config = dict(
    n_layer=14,
    d_model=512,
    n_head=4,
    n_kv_head=1,
    head_dim=128,
    d_mlp=1344,
    vocab_size=8192,
    activation='swiglu',
    norm='rmsnorm',
    norm_place='pre',
    norm_eps=1e-05,
    positions='rope',
    rope_base=10000.0,
    rope_fraction=1.0,
    qk_norm=False,
    attn_scale=0.0884,
    bias='all',
    tie_embeddings=True,
    parallel_block=False,
    init='trunc',
    init_std_qkv=0.0158,
    init_std_o=0.00299,
    init_std_up=0.0158,
    init_std_down=0.00185,
    optimizer='muon_variant',
    lr=0.0115,
    lr_mult_qkv=0.5,
    lr_mult_o=1.5,
    lr_head=0.00562,
    grad_clip=2.0,
    warmup_steps=200,
    schedule='wsd',
    decay_fraction=0.635,
    decay_shape='cos',
    final_lr_fraction=0.05,
    batch_tokens=131072,
    seq_len=512,
    doc_mask=True,
    train_tokens=521500000,
    steps=3979,
    dataset='wikipedia_en',
)
Each number is 128 + 32 x the weight over its row's rms, rounded and kept within 0 to 255. Layers, rows and columns count from 0. Numbers have three digits each. The size before them is the row's rms in percent of the matrix's.

# layer 8 MLP down, 512x1344, rms 0.0359, rows 109-322, columns 960-1023
098:153176172081097130134086186080127101151133104157097094096119127134110102102129130142155160127122122146142179119155115095163087138141187125152100150165123143116130117141116155137124049109152115
098:138134115189145116112070136121131079131139156169152159148183062103122139093113118166168150114113133118115117142142147119102131115149161056086119042178165151062134118146140144118143128125123122
099:088177116140119121031161106074111098084126113122166121083146131142138086151124151178054175166098104041053116077121122135138130132098136154182076128080102082130122130167121095134176148066112151
099:074138088077194089104120090143133131148076082098126163142135166118114129127142130119117108064119098078078207060115146196093112097143112083094072097103071139190189149139141084173072115106080187
102:128071100157155138135100159137152148145120085200116127110070172149137105108098166092165113079147099133126135132107086125103115147141102182116134113118151137125143100155135098095103162159128089
102:128095165105136103080139125152120097159119200132104137128105100113085144093134106157068154135141160138146147118146142163130115145150145161031168074070065113118168147111182135182127162193082149
102:125111136158087158125128110093166171066150146226125119184144136169131137129117127129141120099149130147141131101102147093065155119063115109083224098166135108097119124139135077131099113110102070
100:120088144105107196140184070112146120125137142153119103109206155145151115129128084152131116086104045057052166169112076130103161126147196148180148159149210131164169106138115083116090174115159129
100:209121122111149115106112223088149106128116145113101111134164110092124156117183073140154175110131082114108131090074087103081098105123130161162105147149083098095157090120099130134181087117097134
100:120159122114119152147062113137133129112181098135168126129151125121086130121163182125082133152158126090121075097100070098019183196115168115153089129108102113093158148141158114111092139181095124
098:118095117111109117069128098154169157136040086147086128138073120100101156153114143105135118180151098121190114118143121109169147167130169093100100113141162144150135126169083165108175134098112044
097:102173127098161171083213090133119107140115108157076106154118125171082094119176116174135150122092162107153111103161148110074170119141168151170202143133136053180131146120126126160138105143150132
102:080161144165132172112122135152129129152109166154117114112123134137103120143135131098131101169120101125155144071067083063212132095122149141123090188107121171092116139191135153094092172099065112
097:150101101152033132104130079170140152126132143061104136144136137125097150181175115212165156125131121101072138143145118147128168164121079097168132154111135090096110140218085136105140093113124149
102:165098072137131112114127167141173106108127122210088143123155123114170159131115169083109189136115122162105149080115083132132102194242121136109069131138116159153128123171137143151099114127070108
099:140062159083116105109147107175076103065124129111121179139166120165143129191062153183096146154114131104137156199162128130124064113127121122163120096113110140113050116122095106166123122059108154
100:134109159132069171135133073108141130086053089035170107112124139111190149115089169157136097122116116134147113127118150133083092115124124182124084108135133144109113116140128143113132172089133174
099:143136109055135138193094157120165182095119113148141155132151145060107094149059144162116088118171129082146151143154101131100133092130148080172086206151119135078145095092117121105143124116137142
100:152136086145110160173109161102148125159108143109158144136149134085133116152182120093158085118160142084070104079147218136064059121059152120080147091118177101129116136108124182132094080096124104
097:182145165122152132060080202106160186145112105164150080120143176125169104146125142113141104125120118214140128138158119113127139136087119146120146202155090159143109181141077142129165082134113155
100:118091176054074123132177178151082142150089134178105110171102130126094094100082095115134116164114144183121100151145149141140074165184183110170125098070097129124083137194132105115163119185183098
098:141113092085122184119129082126087099143133164110119105184131092133137119119137109161107113165115101116110106103128118115135102093157151025133137137128114199195145102149101126157184061206165183
103:147106123103105143118073103120081186103021128129131133112139140145119114088094120074157132128045117104155119126128162166097140175147167106155083086127150159093104140123143114147161123162128146
103:099129135115175148111203099177095152113116117154147051114159103077142116128113135162175066118097119160172124190098111144226107136129164126175135099125121190095150109086119165124140140118078116
099:121169123158111107096127173158134123153170131113167138177130135127103129156124142121150102122171120141141122071114116166203172134138120105113118160117126194153129058108133073155137135108114103
101:171153157096119145130157138144118159136161111163100146131108146165113152174098153095088136108147144130116102072150090083089109150156139143144202142131144127136162131179081152179122168119187134
103:141103152122149127093137107181146173096140143156141110090166111121145103064138173088097090101133168179105153129122138127137135129187140140073076167190049121117144175102120149120116116211122093
102:111091109147154142172118122178090136140137187187092119148113085129107068126119134140146182099069160161118093128099145137114150095182107183137112162082109166164145181115129157195144079118082112
098:116138129117157122121126152067138121155107131139044121127187142177103139122075118139170109134097118135088132162162110077169159195212133120111170119166088175098141089108186078181091099180181105
099:107142091113123066079121162142101143106109099087079144170072107086165138130147105166120123117148121171110162181116104154187116150180148150161142139118145101118150111183138119154211128140125067
097:103175156126087178152097087154137146145063074112148160158123089142164151158094070068156132108163038120140132073124124202100148071119104202072131162149158086130044105161113119120132102129123144
100:157142111145168147112075098158069200098078137177155102134123078186024084132186146109095121149120168124081136128126201168108135098067139130174124115080117177140115148133169176118097136125109108
100:113126142080070161109179092116170134167161156113160084112130135183129100110059091116133116136098097079100165109147128166087143147134123096177145097138116134108099101156108085129139116126130140
099:080106094155148139118109149116154112114075176083163122156103169093113116187119121151155072135149122112165133072090074070160156133090122072099117178094085119093209079128126158112087132120108165
098:097109153146202152126160131170145149090088117130227202121126126134047168112132174107107100121096125124188114106098130095102162138167148204117122113115151105082101153118162099148050104185188039
101:143120112169112084131099130211164114102159166139138172083127124162135162164173180098059060103107070156143123167110130089178120139078111101138183109190134092129143069164106133184122172126187109
100:166121118105176121134119125137117155170082095136108117130123155089115116100159110112117071135091175154120120140087154100094103124145138109154014114116128108083146149118075139129106039131111105
103:163149185139139128117094126079137162127096122114150091117064100079159154180150145106155113164075115146130137139147136124124109160103103143071162123163131164101176130092109071111140136095109133
102:161119137158107082118107146125134100043097095165096133150152167153077132142138110139077125130119081139099140144144124105069077136120119115147108094136151099129138125119133120183162160137119112
102:146145155087112148127129110103157121202106065090076144149141063160114098151137129165146079177150139111147105168145093131099119107071111119153130161102125186134133142078137144106084119144130155
110:087151110117082134138170152151134151128104147099089138101066063133108129117160092124131144119151172140109103142163171234167125143095115156147151106123101140160164133146145094110135118102093107
103:093143130144139140124099137144160181117160129101089147098161122163120093106182141120114087156110125119158101148096126186136160198158139091147126168142115186133082119144141090136101179134130126
098:128093104138215132128176137110110122132154103122111141109189145130181216148158086106092152081178165195141101186138187132129129179045087150132139111179134140083095159096151189119123153073149129
102:104174121135214110144119181154157134099143146079096065131112124157123122124174145159120148185109095146129110140124111116146171058139146103122152100141090094132091147100128166127103145142181165
098:114137133103108090099059109085131143176029156157094136131089128124185103144138009178202129153115128167121126161177135132194163146122165128144133161121125122128155146106104085154086108138162146
098:105156124185166135101073128141120137118178158102094115116141157123157170122104115064125106094081121133055130169106167132128095126165196135071143158121101101145126132173117127104094131159177117
100:109070099168137147117178116177078135106085123119091090179086163143135105142194166138130150131053076149145105163117076135141123119118081200173117129143094137080107147067157136142170045147130136
098:148113158164077172143172068079118164188148110025088156069185143144109129134110095208132125164130174164133115151136092150173046141157099113156113112153155131128100157119143089067104138137171112
098:078166152094062142138206087082130103130145143146100111162159135057105120085129118165115107115116146085100115162122093173151177140095082087123145158072176173117151142163119180153085162134115109
101:115093192127125122113104181144120140092138111075133080132107118105140118173096158161115121206123175121121205214156082155124194131159149181147111154162096093158124134086109041152124121118161086
107:129100086183166137077118114214079069138171126117161130068087131139124128138119132186107132108168077108165166138167105088107149171180206146110127118097218148166123160090102077076111203109151106
100:132114142121086097132148143054130138161121144153114101133214143039101110143132143176155139111140119151099115134076141125139139112146183102110113089114149056103156090109128062111109198153177106
097:143148244103131170165168180134075166083143168111104062106168166178065112121125152155124141062119141169162183175113135137101151127181169124150108140090115151135113116081146119108065101108063114
100:118137136084151175147167096082118091141104136114138160072081153151113149142102095179160125068136090161103105127166069139133147143132139166107169121123157064142084125139141151123119178160130128
099:166151158096137071070159113158086119151108148175071107119111100183119178117153177087105110131070102160132172192098170107168039141114116103100104158175157088171151072113121097141106180119121130
101:092137142100131075151096084082115200074097117112157165086174113137114136149145149172159111139069090130089136127135144122154108111185112079157103174121227101104204122165131107116170123153173087
098:137053162089151163187117118117147113095116143172152174109113152160141127097116069147140105109156156137124167123189120149090173189140114095144065196154095102131146167117192119129083107056075150
104:145122117142122131112153149105085113154129121146176137111172088135137151140131151123065115161201134106075065113132158143101152161133083100109121164155131153203086063157086116112148171089155090
099:084094087108131137116091111136128116067104157208144112100096165110166147185136072127153142159123113126101139164093157069138118121160136133162073137063104117162129109133136146153131065094128143
099:166149113133162071133144138103092140116082141188161128135166122126170095055133130119075091139167143158141133127150094142115189139147095134146133147129141170094166120123108080093092130134098162
100:105084142077134108155149138167103088176204121197064129093109110132148145093129164110107139142182138082156131137121161109166194116126128117150140097152098139110094113108134144103145131124164132
101:118113093127125109138139113098106166138165153161076140122146152086143150114163120175138143125140202101086108141113162144065128101141138169130100155100167160215082142157154186163101191098165099
099:064109107139124112132078101178124088110088124108096091170173157104057193145101121125091165121102162170136120146048135071136118166114155137123109109096139122096149121175116155114148119143149101
097:094058132149103169164115119163100159183131151141121082108189118148095059104136132143139063203128174096148103177162161123156138087093122141134144123124085167144105125125125133139108175178153139
101:186152127178144105090146086183126102103088146124148062148090077127119126079191140129131117127123086125100090100174097126189091109078151151128186121139161140160118138152139143057147180135126102
097:148115150130096134124093118103150087152089169134145157103114158158104134105099141092170113117156151117183142144119163152089089097099122082103086180140087087112135131208104082151107067142105091
099:111123110113100082111171150127157064131106169127135097158111156124143133080103175120115151162126161100096123195111120123133118157120132122095140099115151131140187096127168110172140101139192104
098:119139185118105179094145133147151199143124133070120142143134125118137148125214171084133115112113135100117129116126149156221169135079080113150080105117137164049125178099175133151111111177109134
100:130092192045130155113125111137088118099128098148106095080165133072126123158114152172117149143133097182136105069067139163124122145145124163120134123113117149124135128123089122182104117088117072
097:136121128100094090172137071100180156153124230139138172134080124142087116173159196110159083153149146137104102089085139101158175093110133115171188105122126101131151125194138146131153175135157074
098:114108189121093108080103107102170160126141068123115135144098125202111103089102107151091109146136162156101130181092168084111068145133152165110124161158150134088199153173072126103113127150124131
097:150155185148124047105127149136105111169134159135191075075132157116142145130106116120112122171098148094111122193127105207174102114192102119122130171107120098167067124143118110123174103150074201
100:118072169167124161111131048094073190106095169105096155167147124120153142140091175055120190166104113150091164159166155173156163127176134125135142115166135134101149127177128166081127151115189121
098:103140161132131126132147108106132196145157103137177115154099122112139117084146105163180156091143079154162167081151128101123137184173135137101155096127121133142082092124125116138078131143108187
096:135096111156105120150056137170078153132111112150102150083158088101126101094140151169111176116141172081174093099175171185139138190165174166185089111122124111129115130143102070128121164116077147
105:164122108126157182142140166132111188175133150149136091161069175127084172131129135128166114091134118142188108161072129106133055116125126126156129122098119136184107177082077160182113164171101114
096:135130113096070105160032128132126082079126130125133166174059145197137097148102138129098139136158105092112116128076137145163134126088129152092118096185081094116064139144081059131173096140137112
140:156131091135138151159133142154108172104121184107189129133097053173120079122101127147092089111152142125108068124114160133165120114130148094135136098088082192181092120121137172154095143145131156
099:124124138097113177196127126156131159121120187163115123070154151125184120089203188140096152137093093112066107106104118077142066092122090153170136122139034115102136095171074136077073170091151119
101:168114146101133153098129116136145189093104108116162095165108099139081082094114117110080136097126133154118186101125142159148130157097127149106206089122136103131069126101139134147115119048177129
096:155155118071145159177130147081126147099116113089120101138114125099184122102164137130142128129154093128140116082172091106109150088175125103179138138207118095146154143210068135146135168128142093
100:106163171156108108143102133113187104112071153066194145138103139089133124175129118096133135098147111153157126096115101216086148090106083073137148110103175152103064109105132150136118118098092107
099:161122163117129132125139140106172134088109220102067072138105127061082103122165120154135094145130105076171124123116084123073195133055127184092090231088126149215116104100101086162082134182112144
103:188201078141140122075058187131124150148124150146098082112138121177106138152144162163117130164098160072088083115130114100128142159126131129114138178157168106079124050109189143137056156167085142
098:124159063058126117119196154116121138202105088119114076099114157126125186118136107139129099203189161100143092163116136128127163103148121128145121114166188130105148122124165118114144096188086143
098:122118145123102106117133162114182093151080168102103072156087158140126051092109173117100108125136103068129097144137107095140100097121146131129132154118126062123153125096152146087076112122137138
101:212142124211084099136111154138141177154126184108068096119148110132147138108152158130135101112108126118162146137140126108231192075104192083188148134080140104121142150028153102103103110092102137
096:121112159161140105164119123136090105111079107167144166110090140115145096131110090134076102133119128104146209142125165117139093192174091098154113142068116076114170167105102147181100132107153174
100:121138077123118163186060117161121150116142255116125090065113147131106183068122084129155140123116090166072194135182200124165095118150122139071168075085148079129071176140091092068098145166196127
099:113215140067101156141087169132107132153227130130168106111173126142121164143118112167134081119092171149112089115115075137164095167172139098126090118103165156137104133119103110092032157110085186
098:108187170122100095146148137136224116110131101173176093162107101109085126089185155176131125111140116100081116119142169150133123109217147203135065152137157135178138145167078121077136101103068098
099:128105101125100149126110122099081129166163087144129145160121128119122170161158097107115123149109107162112114107015161127018104088125133145103139131123108150126117153118141143126138076095134102
100:119145128148143112095147147182171158151100141122075158103113122145116152176175069116124063189086152120193080122163100093068139116106118046138119140152114136141185109127105118147120181168140136
100:145132152133163168122131085163082195119125140110092077105155138126129097144112164120135131177124140114189107148123119084095064159161155120117153135114143080099152121127121135141120151093116140
100:094138143078074140134056149104122108130109132081156109145095108092127134058117122133086137155152139124122153078121082129053042081141142095111069151100124151104122116103070101134174102171114169
100:114121056135125138129147134162124108119166154108188123174097138162164166147080114138118177086118141140132131172088113047169118143106139178118098145152175069099193115060128038182150101182100192
098:122085162133142159142131122128118139131180137063127150148126168113171161097150072124092186133149111219102165173152113092135169167168077148130147114087087113119095084150139178182138140164178092
097:151136103134135152133139101121143092140066118215129102115159160103158096177098124142153138113154085121075126117210102065145137119173151136111119105148194127122154126162133102143153098139106182
101:077154149160107086092112070112098126122174178161136118173104111094106084162110163122101115095128118140115123156135091134180155109198075133089131109150143128172129135154145114158126089142152115
103:126094090116132183181166170119156096128120130100088214160155164179121154083130120056126095124088122129128111104105153141129126110156120123154149144104098159092102187156140119104097127109144207
096:167181104121185125170055161116175173161179082131149097122142098094109160105193174136103067078210174088141176130094088161184159123117125163094090119168116124139161106057191118116133132073100117
097:119103105167123118124115123133149192101111189156196136132128149201075133212178143128104183164174177122118160123157155137207128133151165127144101152062081118154146073116135076131116123103073097
098:079138151130152136109110130135146131118120119137160136182093144118113074136168148175115100100124134121121099108133080078133104114080086131121104131156151099125106129137152158199169146128146202
103:133118160109076181096161147128124126121102123158055188101120145119081151142150123132146087099130103128101113135150138133173123124096109135152122069164101120159132143126189097096089149155105097
098:125074109141118131091101097165114165159095134127189152123186136161130113120137154095118117123201125152151122094116114126187130100128113102109138107128089091113073168146128078114102130127071134
102:134119097146166140156160145203127142206072178108152090111137144142163109164132132140165107178137111128070145096118099097117168101156118185141117178066109126143135073159123171140130117166179146
098:122179146093094108143169142061108128109093125143161137197156116136178138153121113140156110120153069092116127094145127227154111158169116147105125140172143085123107171093103133129161102138105169
099:126167106131122099102120117101125083097091128150086143138179184094123132123083125129128121179091159155155148157114129147150138165126107122102178140129122071092141124172114183143108131164123178
098:130142194141084099114141167124104068115086120134124166101051143093098108134104095120150129135105111099126119160096146097151094123141124165167103103148121163079116142158130076132145191089143065
097:097133121095060168099143085130085124128119181126115172143161102132108152133098162109156166147133182139183147096147156133113172163127155160151088114133181176130138122082132202094155146099167137
097:116116141122119136114160104149124070079136072101174145129156137168127110132123119181148160108083175128062131089075160087118088114109167156097091124147092176155178135155124021079099118110147099
101:154156196097129152194064136135150109044103123116138129138095129176089130113174115115168116156082136099131163143152129119111138115122079100123132122113176185152071100104157111090154129154069154
100:104141142109093108134069112149123101157085160117148140175092132119123100135082117102121147134133107140076205093190157110125108146140140089114134079123083138125162170173134142098179173110133100
102:159095174139166146102132065066187137129153141111118129167129116152116138157099173108085091145145102110154159157205158114141121168161194162052138091084166133125140099187149129107136140161148116
099:115090133100118135157070108131091058145046149142129181065123152124110129094122113148186160119141117163152130115113171115150090177146142080179127088109103147084109122144088141139161129108104146
100:160132110103132083118144151126087093131120159099136110200095075182112111136108157111081087153143168109160118146136139105099104089139087137084092129140124222118115129091115095145153104162186117
096:079064139134071167132139122152170149125111137142064123125165195146202135126162140204157133122092126121121235158152141125097169161161100080134152197139133153097125116169141097128141154153160093
103:092102089144116160096128147110140112079106113144171132075155143159127090082124136194159148136129093105133126100098142158119154129179140145107130135077147138121124076100137106142095108175050159
101:170076053159192149129160176167091146134091135125078062114112182139090093177116060123131141150147153110097082081163113114255117094115072107075075058112151130037091053123143114062114134090153133
095:101132048147143103104149102133079164041120098099188132087155136142145190191165139160113108099149106136132101157162092158130094106084131144085146111116046146094115166103160168104167168134090109
100:105082110151082140122178122132087135154121047083122155057150088112151137099179165136076125143116138129112140107111138111145128152100131176088119162145101133154145101095115112123138141110120083
095:091173131133145077116115099133056136141072148140204117118061100179164126071116158093048046106056058092118211081106135090135105153113143122170087127078114107092132134138084143158164148135131143
097:147174167099142150083178167143157149140173100095147117162164100090146137188115082097123114100159133157177134135121149147110122110080133086140153113152144158128156052093174120081145131134092164
099:142152215121124136179172163084155122177120140142158127149112175122134100087102123160127106105080094160203147133119139079055147083136161153078191098081123133162171135077091188135110084163138156
101:099161113183070113132075110122103173174108158171125119087030103045099088107112170071118171088163115150071146138116166121094129112168122127140100106133084168123161105095157078165127139097099087
098:123127104161131102159163029103113114119139118142111170143118143130114095116082148089076112045148129103143104112143149096066127102107090073116135146097163058137097080212198162086147146108087121
099:081129137184117099116126155134137117127141169131160180109053127128054099078147114162176116135087094135136142133143128100159086058165153098053135148077131129144141147135145101098110071135072125
099:146131141151168149141131110139109101154100136119144180121134146168104132139168122106207126114136176121162108123089098116134178060079131120133132105094105127079136155154111152115133153103102122
097:155150053227102066119141109151191161129128124059198132152137159081143120151133162187145112124136110094152064138128140135146127185146119109062139139166174093160187100137126123216189136141133158
100:153103122105087150140095089219114141079120160109100117080084131093109171120089158097123146136111106130042122171124100117154131131108121105134108141090124099138120109109086127135108126211184128
097:125173089130137153139165118055132081110133082113151117143087119138128184125151179151163154076114084117161196128135106135117123169060133140132111113169144094155147159141079085130050146134162073
101:082134141120125091133095086169128160145127123090106170206113128145154170165113103129117104111148123163136079124095167153107111033168156159144132137091116128182150151163092143187192095152094101
101:175126178147126126179110085134145141124159106168111114152169089118150102127109137103068120112097143223079121164115138126134111188107177115107132087161173172145117119152127095112149171135118170
100:123183125082094155128142092046109127175078112123058101075172097082105097074181098171108155120149088095134102139151131138158171104113127120165126149101104060113109087130084112127105099071131133
099:152033114106119095143139141135138139139101086129164153067106118093144082101145126127141070128121137112134094214127067008140106150119167165152122207136114088094163204118140077100052170157126122
099:134117099096120124126151133113090104112154152073125084130124113149157155107157064170176118123140097109157121163119157116164147152129184150145096159066140155115157178144094057123109093113155104
103:149160118120146130141100195128124176127125115100142128150092108122111136108212166099148198148091101133159097156151096155111185100172092117090122119108198113149098190134060088128146098088085186
099:103134116116126170144124130146100117080111081069135160118121149183064113108118053165131134156130108127169183067166125090077162158160134128108123081114155165136121143133096154099150131114184086
098:163178168139154167167150069138094138098125166157118183107128135123106096100104149109126097119113119098104084131126120199159106146090076112108125091140168160160111135163148164060134109111119119
099:126087151093133139129124171168174163126094086172120126129117115155123134088153076111103147087082132082140102119138168128131100069112113112089137128117137117131230154098129126155094109143141141
102:091120038157126043104114140186123119114139085083108154061077140153069143170109113136133092128135165138147164087159119159085143157165103138147077182115113130095142129147173133159067125110145138
095:124170142113117118125170126156112126087169157113084113178077145136151051117133012094102143090185136119177066084083139139061107067144113115154067079059134140183112145118032153132117106102189126
103:144140123092093178135076087069131118103169116124145142119157111141152118119172105170053116121156086095116084161151070145150141092141109179139200098129161116079112117132093139096091159155122099
099:157079145106140153167122087122128116167103038143134100179113119189110126091174062122170141159107136124123085112085120174113109146080116077111140061145102138152125162192068059097080107096127125
094:137125060109114138076101102139121103137157078077157110159123133110073166119212134142136062155120128114149097140121114151155170102149139154133050174134143146192151096197125140123109154124106069
100:121142106118130089120161118152158098195145133152156169072073109123106121112221087121149107148163131070095129126132193162189126056120182217092148097121161188058087093170091115139123148182165126
095:137117111145205159158088128171122091118175120129077132176163094081075140156166126062095171119132099131166159087136110101108108174113147123113078144116122087098118119165155119117155109152096135
100:103138125180164068144154172130124131131141153104099168043109111137113134107191161144149137153174118143160103104116153140171188082108156169116075196191135083136169149120127080072116133161131106
103:116127128111156100113114109152092117152085129168072103096106089073119133111127171104147127156126143181125072134140167159133180171144140103078151103156137130138122160151159146122133014162110084
096:128140160110110114117127148047105148115084113178115108173143127119127164163067139134156128108161114105143150048155134148066102127144207185133100107129148114139154095101145122129156159087173121
099:129107117178152126168149135123091123112181149100155142140126175086195135186100118098123122146087100150121118154095138151164154152120105111112065106106106138218131103126184112111115095045135141
104:121157120151078147123150086106100163154100096142128126147082151122128147195182166086104130138075151117110150122153151126095099082117181077101098095152139101131106114094146108138160064138176115
099:127159099145203103124109157084111139146142130144124103143146144175110122107131133097097081122121149161153167091102127119101130112159147169130101076110185170165100143150117168132160119174103125
097:137088119155120106176178116083101137154133106139142156160141160154117116128096105158169097113130121170118155122176181096111141125173095110117110125155147159144115221160094163070142144145132113
097:128164055132176183112147117126110052097142130114164085106179130141151138059143108155071166182115125147131118109123094126116081130105118138151167222126154127130114216119112149117137112130123129
099:118117075117082061095094179189166134114171160081140149118137115100150121131140136083177157122138123142139165181121114139171174131142158142156132120157150097128123129126135118166129170177167087
098:181137109135117128113137125118174118129095125117141195138113147172060111148105152135126100172098085101080100134134150140083149134145211162160124108104131083160095081080066140148135131135138110
099:120165157088137067116078112108136140134097143118087136193093154160213091166053086081069156082128170158168133088142149127119152128056126185120158124124149107137139110139088117140159142151148071
097:140127146104076092122142070153115120108129095132132122124102165127137143195113131147086116137131128158196152093120076145108088142162136196031142093137084103092079092169120079078159161104170164
097:127110113169084177136126133112156107138137129086147086169185171121037133130083129181159130121144104158168093125129114149098092097154144095112162086135069114174117179139133168091070065152161066
106:140117102034067152126076175173102107117158099145115082099150149153149141186059144128100137152080156133125119126111107137117077115183096181102095096151131152124156103093172167107194172078105126
099:113111128143170164090143134104123162130106133104171149170176123046116119071135093148071101103122112135114153133113100063152174080142122156085092134082112117141200105115134130108127158152169095
101:145176183157102151111165136142133165109089132147130175159134132127144107120105159164127166117133098102120128152146149116125149140163083123116147096177130113088154158109140173145081043110121098
099:076131179166197180151095138101123165094135134086089174166137148151141127105130137090144102117087152154097106161143121129086129138123098122081172122142129214117124140157073136132157154143136112
096:108144118083106112167158125139101161128131150146166149104183090186102132149147153129139128134071121119107110143108183114155127119129082053111099059156106114145129165105138134118132092188133113
099:180184159139132109127164094167148125158106144103065131099184167082151105084112157115123188149117155139068172160120194102148177143097114146140134131128106126126129100104107110132105131183106132
101:133116086090158114094127194119187131195124163093155126163118149073140135107144194146161111138137140196154075137128131117225142192110128102146169160138143096123120110120129074185127069134078106
097:176131168143128113095060057137117113117105126142157156075138141111127118069150139106133089107112180080111160212147169166080188128115151175044123117139138152072115133149180123064074170149140100
100:137139170121155122102108143145135107105166138139118159162118154123155143153159085124155114143134141078095145149111188125090137104096089075081148080133145153088106177188182219129149153163135092
100:135134174102098109152127134157086184136202093169122106136163172097158133138148100121097102138124141124150106095181103126145065083108166122107101140142096069089113114124129156150169132149093155
102:147140063135146174125081114094160112146189098119137113108104160075097157199102122120181103139172149128156117149144138102169136177136102092137162160129103120176140189107093167142098170101119114
100:129100104103104239136152107105193141149118143073144094166155128119101112122144149146157180082114166131121165107113146114180166143135120114226104065141195115163127142203077170143070084133148124
098:076126066190085122172097106130111130134166112127152060149145141150164180092152067135168099165123191166083080173137123141111077101117085117131105131143163157095091089162120146085200154089112176
098:112105137082084112084138130112086234143102121085142146121144124098084129116101118144092106137166108054092129075161151068091120121202161140131132120125113124131084131145126135161126104142069104
100:131109165146076181098150140162147105103118154163113110105108112135113131143121101166078220151115126081094104131143086130177122134142118133137160145159064087125088115125125117111093176128053126
159:120143113114172086113175075156148125091151111151175081104087083125140164159101110117118160103135086121169145170156140081128139023140164123110125135144173120125181126097123087090187134167115102
100:181114143093087147110125174139149104081055153133165097138092078084110106141092198070162178168079140138150110073129165159101180162103055117127137156117126075105116086128167130106098116086103127
102:125168131097153176104080137175120094116176063134110115074106170174129123117095088141149159152164115204126183154119130154110147185130147087158135140129173150138159190109141149156092167112172080
101:161138114100166148138127071095172117152135142116070155119182156202157139151161089131146145113149074163056146143128136146095135187106178159113155160052198083147161140057157168138098125129101125
100:100166147117214086129164120078142145094183041173154075066079119101137128131146062145118179173117055134132124137195089157092060202131153125103092155138153130118176144184128125107184112123132149
097:137122110141178190145151125173092076104164122110159139155030130145136157153114026119163156154164097180098099093087144198140100119126141114113107128094165104067080173120137126104105131140084130
101:122116129183106092139103137118159120114136131106179154116107179134144088118075177125146146120108140138190146090083104129069061131129152126116111156156107108158077157063086103117155114093153116
101:119148134109128188154062122108144139134106092123131125105104142142071180154092088110183131093119185081179113122098094114040163097126140183210112140115113169112100074160135148186096074131148176
101:146131157127157131168100127118076104125105192117138109138080106137056112147140153138117114165112150163158076122186115145129066105090153085103114117167113183065070135154133137081096175158110101
098:137112120192119138103128123126170131145142118142123129170125148147159176143159131121147146112098211159138094115146105138174082163120147105169128100120152116116127114081106120110124081100158130
098:084117050138088131140144141178106104153062143086177145115106123099147126102106080134095132144079167121120144099103189157091157173153114107154085120121103124089128069109122157133120114103150130
103:115128144128145095150117145147106130147147118115211135078202126148133100103183142133150086125188144155110084070121102106156160097164149118102076200135148121150107134106094079171115137071123124
097:134131147142117144077107126123094127162156157111128124132147176141128150124217111116103130102112106093100148160112163161132129107131083127117126108176154099163154174101135114188159147141101073
097:115121144162165127100103112129170127112126131153094100111158135136173069116138099155160115130113191111079098085176155222146122150162095142129144086104189152102097157126136098135103137181140185
100:082128111127134160122150054120099106172151134111120151178117114110077098086098082164096178121144120101092120105083083123114136138124130198125161181150184158143135156168156108119107191150158118
100:121106124121145130105053134121145133077142100112149092168168110073141141127087124115168155150138147113162137113094085142105129090115133133113107116088045126128155131131109151114117188139207088
101:086143131132082088118097141143122067073163130134103102162098106108161104159129146147164178133083153077110126057174115080134125180160159121143140187086137115168172118130126116104071108086125118
104:117226144167135150116148156086124134162177115081148189124142161107148144076081105105114151139128152131116168108126143087161127143156101153101089120085157118143140122165177070139141125109178144
102:198155136152125108072151132131130169105135138077084131172103169131116149104128153144104149108108132152139085189168071084128184111102116179141170160079098127139107147108097121127147096125114140
098:140129140179124126100114119180175120099125134139075081206157182079102117115115177109152095162152152149130151141102097163137135180157129172143125093157117084124155140095125060098164136173148142
104:092124115133024181135129110112129039114115130144114132093135138128130127110141153141090123098121171124131123101134107055097145141067070177172116163087159121110140162170145149098115143082143168
102:099127117121091117108119103147111115114165091141123083135126129116183149153112136134103108149173124111099146146156118125140122158077125138103136174130092151110123117140115168126102141073112140
102:128138108099150174160122095086061145190167166133164169127186141149101140110107078137113082120085055136206125094094158101172163130142141104173117147090088114091154128157129114123168103186137169
098:120109143071121143125110070087106181169115122108123135136156115151113190152142121094089156133118189111066139109119155102153111113120192135118118063103118088088065134172153164150170198136145105
100:114132116151075097134069148166131116164170050171119098111094129129136162148132118115150131176127166137130079191132178108129196099127079104114084149095122086082131087086095117127070142097123135
101:170128124153121148181103094159115139158165132131090117121151104114104135103105107180105117166141172142119177131131085140128128077118155134140153053187053190106126125159141110124224101123056147
096:122167119141143148146138106162160115158110072108102106154152117138156131126179074105146143115094132056077095116098125173144152109186110177104140163127179149144118147134111108113152167119095109
121:106107134165104142107129116186124114137168152128125150210152112137141143127171125114088138126112115137061116183125141109067156137176152097166161127106130131088130159103153083101099129149131182
096:141126154114165194152159065116130117135167112087095096139125117129091101140194090146128139143107091187132163094128044103148149132158130137119178084126100130126151086112144142189108142149173189
100:125136146129146129138061118159135120143140166158128147116127136131115107149096169138144177054082166109164159109142133161094132121116149108096090099097118151100118103142142124101108150112073131
101:113157191089102079094120137172153142118168100144078102206086112143057138160182107161106108162102157159103106090148168109078104086104138123162126217151129119176130116137092142156136162130135092
102:117101125169116152153134218096167082117183093153165150168125091156110110148148172098153157110156158106139096066113089137152147088138169186055068133132132076089162157161161157117102152132146079
098:108102162064089121127189183151116180080073161149110093144173119128136084143120175108154149103129169089137144134134142168095027100130125105075121147155204125111116119090112116148159178121134149
098:120191142157095157120143141130156141151108101059134179138177105146116115174147128107103131095097142188100093101145168123124037127111125203112092154130104149170119166107117097120141144115138080
098:072077096165162138140094165111106121118157120169153150109092119129097176121124168164108171080112139090167126139124183050129130099120097112114109104102151128140089155084090080111152135188140139
100:125151145144158125145088167149176161126120104122107177107138111094091140138131101125168120195174125146173134103179134156084156064145123129139125106109086156134169182134112183106160095093161159
100:169066103148114116098150174094110123111107137135145075209118142170037114136131152171094101155132136118100127071131137107162082096152142135111147140122159087111146130111178112148168148199191171
103:121169144058116116130171096165102050114126135078138160125081141082114125157132087122125118066148098093174152149124153111127143084019122096104136163128062112148162118089175148079177138076135146
098:157155139143159132123141119153090102140098116147144138089109105143082145216129085150131139112195156112111143131125128134189112167108193086110148133131152152089132142133154114118033102087118111